python train.py --n_head=8 --activation="geglu" --norm="layernorm" --qk_norm=false --init_std_qkv=0.0162 --init_std_down=0.0033 --schedule="wsd" --decay_shape="sqrt" --train_tokens=571000000 --dataset="wikipedia_en"
Each number is 500 + 50 x the weight over its row's rms, rounded and kept within 0 to 999. Layers, rows and columns count from 0. Numbers have three digits each. The size before them is the row's rms in percent of the matrix's.

# layer 5 MLP gate, 1344x512, rms 0.0397, rows 1172-1205, columns 320-383
096:520461513495468475493510520458436541544554478512453526457492495568499568507486515565517417510469515528564515541483442466556553566530531560508388461409494481549490462505473525584516489505495480
095:613518512544526477444530509481546550524504584472450552479572537472512505530442538501465508504529556517507506520566471473481558532452483597467548384485586436514478469457429492516574559545491563
101:465478506711516502525588491548605559442432598397497562437523489527488572426428525488433474446430494538486485426498508585489419540572473491620558552542490468550463491466463515511477625536563462
102:498463460475414541512412482441506498441580513558531531509525480457561502459443588511461460495473567431534452563521447508505468517519441609543511498504471464580547384470479453502564463471572548
099:495531503539487454444485517571549460643524438487482430469488631608591532530547412497542472497597541465438485524559504611433482495470490549533501556431492592490578507410457494491432385422529463
105:476480499528507497638583426520522458514471502495496424548572511498476373467425535477497510412490585513504465394443476482563494513454420504526563394526459516511547515559554450491476400561449444
098:456495432560559547540529534470519546488519579466479544479465454562486588570541531486445448526540565490417455502560545422563538506497556572459496577571498524490541542404493484520471507481458489
094:517481521445481458473465513477517550401518573487491493553484428485394504451523517557481554533632467536490467522540509508499455499514523509586488508440449667501605433500539546522459450571407485
098:559397490526471479453589488432514533521479603521531413400515493526522479568507470507459621537563608445522546563436513512489512469525514452505577459484505474548557534448461440526533490535496515
099:495526561521510536504501462488547455394486490583518486504545518565504436528408373568465488497552455511557457573504419403459519421544489514563497590555511518427484524495491520490491436603614507
099:456432587595503419394585406431493536467498495534467570506535493403607396429522482457529478441512497476461497452488512492431470490550457496416524594448452340565534441500554454506537576531513539
097:529566477463486452526442465477510535456429467519536535572424443488519488495509532524481502528529572514484535525561577559446495478554506442522591567462450568550565397471458472429572447590460459
102:534459566459430520478502437431487410489465486547461492516499469542484487543492573460523537463459388516441513439539433531491552557508451398551496448481475440608446478479480484498503512467541530
105:503462533441560556476548487514384508502388518500540417429494489493464573504477417538528558507607633579450521457546515527464523546495531466504560561470401455525525523611523450413491428479459522
098:548444454533490508534433542531526501492521480540599512566472523528496507542525615501399437494449482490492589439511489527413496491491545440489460510496373525480648538514376487514462476516468433
102:515481520481449502421500495452400500487455428473551505417563445511508516476512458480491509492526649466488534522515546529442492554564547486506481457570517397463449533506626573457535478507517547
099:515390504517424449401576480448473455371470565378444536494542492510467512436576417583496578500449434534412458439492464488411477553496476517491474476467508567547511438506518502592502536458524533
101:478446546530406513569514544424553449493493466388528504539529521460493497501657586510491457474428584605571388410494499508477436465549561477503511512473537465480534583568420503467473468515461558
099:514425547545546549522597539514497498614552425579517546456522556568440467500527510543578519477461500587512505500474410471489421565589494564602479593451500494485472421543503457494491463466401549
100:431603473473556518530599392383523474503520437453568393502507566575462490582578550500538478481479507515539500408461496569456441492477487557432448488526405514509508575418467531511408503521542467
105:559484529453521528541526515448476573675477517543392534525602450443524512547635460485471563522532531516514535592521427530444536534478458468471477493530533505546509435519506534508455525543474488
100:492471559518481524516509493494515480418539579562458528440426462441560548639549515488448497558527395470605431554468510519479391461554527501449614536503555519525467490537375456541485536432485588
102:448546490518455530514536483520509517372492462515486512409486449526509572460446495517494615548493489572633511527504486511451522456530545560459450472548554541557502509480474495517524535426423545
100:483366471469472451512493545464528461459607557502516542422523560444567595530497454450456468620564448484534400567564502393491503473487393459434536548588557434470512499554391560489505542309440548
099:487512433420416537454518497530545513559534472509478409459513547498556517526533552493548519465530545424424513478555476494513532444497522528458448470426517497485462482506422502478519460450440536
102:479421574513439425483560528421563479563617488479482399497484476512532500569587546590470462423440428474460464544454545524510524616422459413468411484549498460482563480520429409538534538477453455
096:517569410496485536454498540509510463557418563507521525433505465482540524582503393534502463589446473549505511539535489535473448526564572517550508557557485511400507470476433428500537510528555490
097:430556529537369541527540473535399454555489534517517490519495539530412449511403567448468450469494522475471491434521496504464613488440560502499559543496578512483549459449557387495573556544426405
103:587611452494544551598559564529543589517435557419509495433532575374503523555540522520464529460546503516511464382522379516513500514530502482438434462516548464542412462492500572500467549519591470
102:477440649464519446447497409526517483467448560536488590522503531513521570548523518503523478506599540458445501507523502463567557461536459513402508459446498467502476518585556541437501523513509482
091:499559515505488528449457457463534529501485396432440543511468540657459562610500495455420544491534449480468491526441484549505561515553593507462438468528583511481416544410518506410432538528506536
099:557500517420416546505581588503490548507552463500534474481499459531598473427548583516521444397524547413422571461438472399543512563504544442464474467555494448578527507539415424554447496532549463
103:521483504521598408427520497458559548432393498459532468454555492640499488528472509456556525564466488472533509490636514548641528553489542504518505464492508573463541555535458502534515615475507511
100:493633592539490465517552569523530489448531540386560486543467515508502481468488469478483518525460510505553544400501474412508513465421458459426414504506648526418380499515558427411466538632467524
# layer 5 MLP up, 1344x512, rms 0.0407, rows 1172-1204, columns 320-383
099:568461467513462514507523547483553420514457519542451479419466524475495500484448561539532584473576550571532573531444330539558449618458659503452420505486504538487536464540482623501482492422496441
096:567518449573506496507560495465479471455473562495479428440432532514431574471430447504460496427506565503474508524575530491565551541516522487562573460548530520539487484475525416405503514510423461
103:497490474489551468442491541426556486464566405489504491409605489476616463508554535563560543464636457456497480516535477389518502551503393481493600489444520461524558536482410536523510452426459475
098:487484516379545530493504540667450508487543578514539441550479449561497550523498440505482542560522493454516538463457479469430549435467523519456446600473477398424502588490411490468474530486580456
099:557612525415531468543544468554481449471504425515447403489566526508577451472506530505493535513442556573516476527609482492490608477445551494519525451450524521538528565485434551552535586530560536
101:546516495545550429548443624551517513515505471487537447527557573447437531505557477490553494510473373544494464503507430552532483492468465529585419463462466482490529492427476482437513584412506528
098:514474471408628480464551571574519472505527486497419469476550612547459568544548408392504536545503502588489366531516472543516516516445517487567534486489467471528387495504561557488481558479496526
094:502493411540466466506472535521461478588450477476511556484538518532454502570566562486527585496564486450476478578540500466428545481524612499454576476405470501523564557479432472442486608549491511
101:509418473512518449449509494465527475523414502458477395413454551424472458430474563541479436502491514573466506484535472529489444520496504501506478526569497570545438521525488471516509528473490495
094:521418508504398472462471548583486623462503489535478504541510560584489551447424515491522476462494468462474426478495541595472505534460545516508506458410396511534580471472474498539493465479486563
098:490557572471520445391479475588440474643473483495515465428549547475451549498447421481529471609536471538489487508523560497420502423545489508489529507494559509595449521497543426439548560486521508
099:529419571399438478473437438466510482484612443501543525478488443493527514499429474502459483497511502515559532505478502634450585408534456462529474464602454478497468485466519488483507454471452537
104:540441447543598480370473540506444526471509572493542622529513548574472535544533572516509523504432449566461464475497463514430479525434525541512525445568471482583463518606599529416538531466441524
103:551558480509458480436466522641573439442545441471489504550515567522489499506556442405537419513517464523632402545563559573491528535495540374475490533453575528477453557427467489473410567496474468
100:446505485498446505450529436554483389477476575526494421444522496557516532549461545421489486631527546559505440502464471438539498496437533547527506441539464531497412539524450435482554507558496514
097:441545421541517409471606469523498453467530532505501590529519515535460491508563510486449472518457515485477502437539464441425471547514530442478403475513540445417441542414443469541457443483525506
099:474444558452475464527485533538494547543541530496476520401406505422561433613495562463500513493421493476588507539445499591535473454493479472434562549519429478453460540573341477555455489628435507
103:469577495517549525483444582403513445579394577625508419491575527520552411545535440454534433537498490629533424445397544503396518512506477612391545462557467546467471480426560572469411587441584514
097:435580510514514448559558559519450442530428533503488536414455492475464462425401499524470511459408616494476426580502432571475522421463465451462445544561418494566575566578461500490554503466543567
103:484483534521452518472516535534444429518489443461535446428483516534591530508549499511518489520533501518420468522457378468525477497490469516428511562472503467578408462490453492579462530477559515
101:512534517352566475437529506570486575461553515504471474590462596438421495598514437575479522586560509559558459488504518508412503433448539529508541438527500390484516496479419536474509567491514485
099:477467490491461500474415542496587494420449483562483504577460477547398547477513492444518485483595444589478448475524469449501584592494514452537399541532672526513539423439513491482538488595506449
099:511514553529540424624465509435536450586517585501461554482507534550521409517462571432610441587456460461401526508536536556525433563479405591574449506499511537533465540535452559527459470580496499
099:473454510527503466499528530447620462517398537495359500549505483459476511578477490546549515445496537542506476468579423423547485467532450514461460477570539446419445465524609451494581544498495555
097:493491434554509547481432453486479566536603465520506475466533537528435420466550541535478540446459627456470449528492594514506530549439458534447453530532459430555555516460520476546477495542498570
098:502574534434480578450489511581455484407468593608536611383564604566509470547434479471511586488547527477458521395656407508469508478580499573595546450497355437567469481571575434501489511519506474
098:579535436475521436523501634629502500553470510450429607552575498552554561478542525520478427484502440412477549536572535572452507507556564429424507524479486495535565445441514502488511525560551470
098:494520600484448413462445578517502468520440537504552512438550554535394421426482460499406462547571434463446481520560528509452471438486462557422513443480497399664506513433468457480489556480531478
099:537575483553487432527527462508491518462505581425463535545537614507458490507525530456535466432436488568438497480574498452483534438546547609547484573504461490479489508518550480491378508550470516
103:543457513412493539476490503540584554534468387517524587508536441451493492439523459525517450575570503484498411470529478465455516511580493542440465491466550484482528490471459482504513600529422518
090:490461452617557530502492498598502507591441506507582464474480542533439517581537486471423605527494496465540476482624503469552531391372452555505538464483447463521491529469446434432477452475526559
097:471478451469562486533568396485490452456442532406480545539477548493528483515432553574485513569481542500479516520585489563496514588480487491503489445537586460506468458536590576508580511425426470
103:419551452579521486389589524537549531562473527432546409613583501470535559574483528497469458548475482529460458529528487444504527490565508584485526382493466430478549525471488418426525505532584489
# layer 5 MLP down (transposed), 1344x512, rms 0.0228, rows 1172-1204, columns 320-383
098:521563540575552578542535400484488516419539436457538446523569440562464537581420509511449505468537520561587526450438450497457445508433528512559514556538435513496524494487412513514462498534487432
094:466580469466511499506406547492539480514497547439434510437570542475490475537499438507479529450506433390599582555463425553490476437580502432509508477430447482546377453579457537497544518555492443
097:459486512458512502540506537541520536498575525505460424573431424577503574518488546459502409516497567465471480511502435482549520457465460580432530445537487473518525558459458484622388594537577450
102:574432478489368398465518616496441461387492481514494459489509477561464519442491493476572521433611472491420462498537490477502502437538528489427488533517541577534429498495462544517472570511470566
100:497472428593559474492519518449566538476489510549474471509486343453511457515542511501501528586566450516560518349390468494564452454544402464522455534530555457444600436525556430512506538456419472
102:541582455489368499521525491553474586469456510473512537511501594563476612557491510512519549428545464526436436457471494532442545479513542527469451583475518451491494384488516561465364430522415523
098:414545561466508528485450502567516519498560406488499464555436530474415453434523485546521567490483381514535546469533381529432447434577522460609546582561552504523573483509407583467511434476568423
097:501563547429424563488518447527433437562558546513482480534517527497434516469535551517521360445496405577525529452525563516606592518315481431402486551472427551459543557395473527520424462536508548
100:518412526422488505418439452484469513576405596499462573407490520397417514436475521587534503507581413497535463465504502556567510429498588429498385514477422505547565554492458500549480526468435424
094:493472522512415458437461463515519491566451553515491374480476536483467614469473498426544546453589557553523528511449424502597493520401465474457501533465465506525511470487501498532409489421438532
096:481493568523476439508430514567459560465510509497513525496509471567456479421501462570459502497509687516453397468520513588559525507549536457545455443480545545512533514531597486489532460535528531
098:597443444533510473530532453446475550530533541408463463542495465448498511513526516495650471551498457475416489463500461576454486524542479475457452539526459504496445441603474519606491530492506456
102:520579585534374462457524557445428439388488473465437505461457447489534433501578514505498492467519504473504553471516455516538452461639460456469532506456518522523500447445504589440539540421541485
103:542551444521433473487398476415486519487508456397483470520477494583576554550494571494481533540490455499549484482488531531481496455518511462476479460606557512526570472495470501564407572476453465
101:489545476462474567528439476528415411518468477453508432393516454478486531469485405502515419557515554471499551548532465508465515478400467431562429421445550490518496545491530594456471573435479500
100:444495453395482520436492565590550578539555433496564474505517525489446590473516575495491478497468542522584522563447513404554470462431537330492539448432530448462496535555496492463525543543533495
099:516565512535426479448496425454446387452442485482452472535464531500562501444496543498514529437474492470493508495539387522516479531470485526587494524448574594512565460452511480547526481443487472
103:489517500477371479438510485568427538465571499455569431511536570498575451564435567461464453493532510490463456530512456491509489520440561546420465550595489456607474466454478537527488474469496582
099:518531475514515532553512464461540466590482477576524448493543532498554494515546465507531552529552505470404543470450475449510545539503576547533527474456439594465473499497461538507525475567510480
100:572544538470486530461558523525515492516506523536441425525563520443533470437549514438485488511508452452527510459486566532554481519457471416509420414516447411508575507573445512452494461393489488
106:445495524435516476463551487430512512526476593553466574516524505484444531495519593457432520531421563613425412570463488520505453517502524384528471386459526581532589588442475460474467541531462521
098:475488520491482358537425442448518488563537531478514442548512381519503392494571450475488503553490609466398535504499582460535502430565509529560439546476484514472513485531458452446489538543497436
100:496474436571544563546539474504484511450521435481478443532421549499537447525529518479474347534490537518551501495596496456447539507525536450482404465550473542512506434548486412454429578457558477
099:441535526440540494475519517515524468529522484467548426538484450512469445509452414396511523443496529498444538485412526481562491565495504485543522497494476494512581514506555454564559507457463534
099:469552494614468569408534489558493576535536492556385414551487479540556468589529467512490453482525484508556522480464445500581488499519573456525502551495540600458553520467419523460589439526506527
103:499474515529464485388491452574433498525512458426555507579540498563450468498490490515556627448438543481434486432526554502492443491602461478606578505603390488534528466481549430504513534525470532
095:441463516412555477518540510505429561457542457502623502482434546547474394508495402586543446569508538366587572484499478469470502547467514493427409444569555484517491541548587433500571437537466486
093:566425521515462579552423469465534495486460607478568504508454509386577532477389521537365495525538485511581475508401506511568521508581499500496496477440475520442436492593504476487488522461470394
101:533539488456529537534527525560464501514482477535517531438538519559461532522515503541624445487446463566533508495540586440527465510598420459481511567521535463511466437489568602442421474458487467
099:427485602457501511498483573546507572527505499561461477541505458554478483507413557518527470515504493450460446418439527498472485509614443488461509574495505573456496560533595514501572510510489523
096:565469534484481493483542586520478541479426572447467463531524505499511429540468510495557520465513550530451542510438539571486460599500533441516440417461450513471477465534517510581517583507449400
098:436464386537443479454541540421524447335510536483462517523477450497474577441536453531595438470534552505540548537490445503514423525499515567578490521508545522414515507431486429597524481508394449
100:521430492561524474517484464539607481480545483575445444365518490484431501493503505455539464572514477499469529484527444562506441428582437497501505584398416582475465520440428488479438535563461527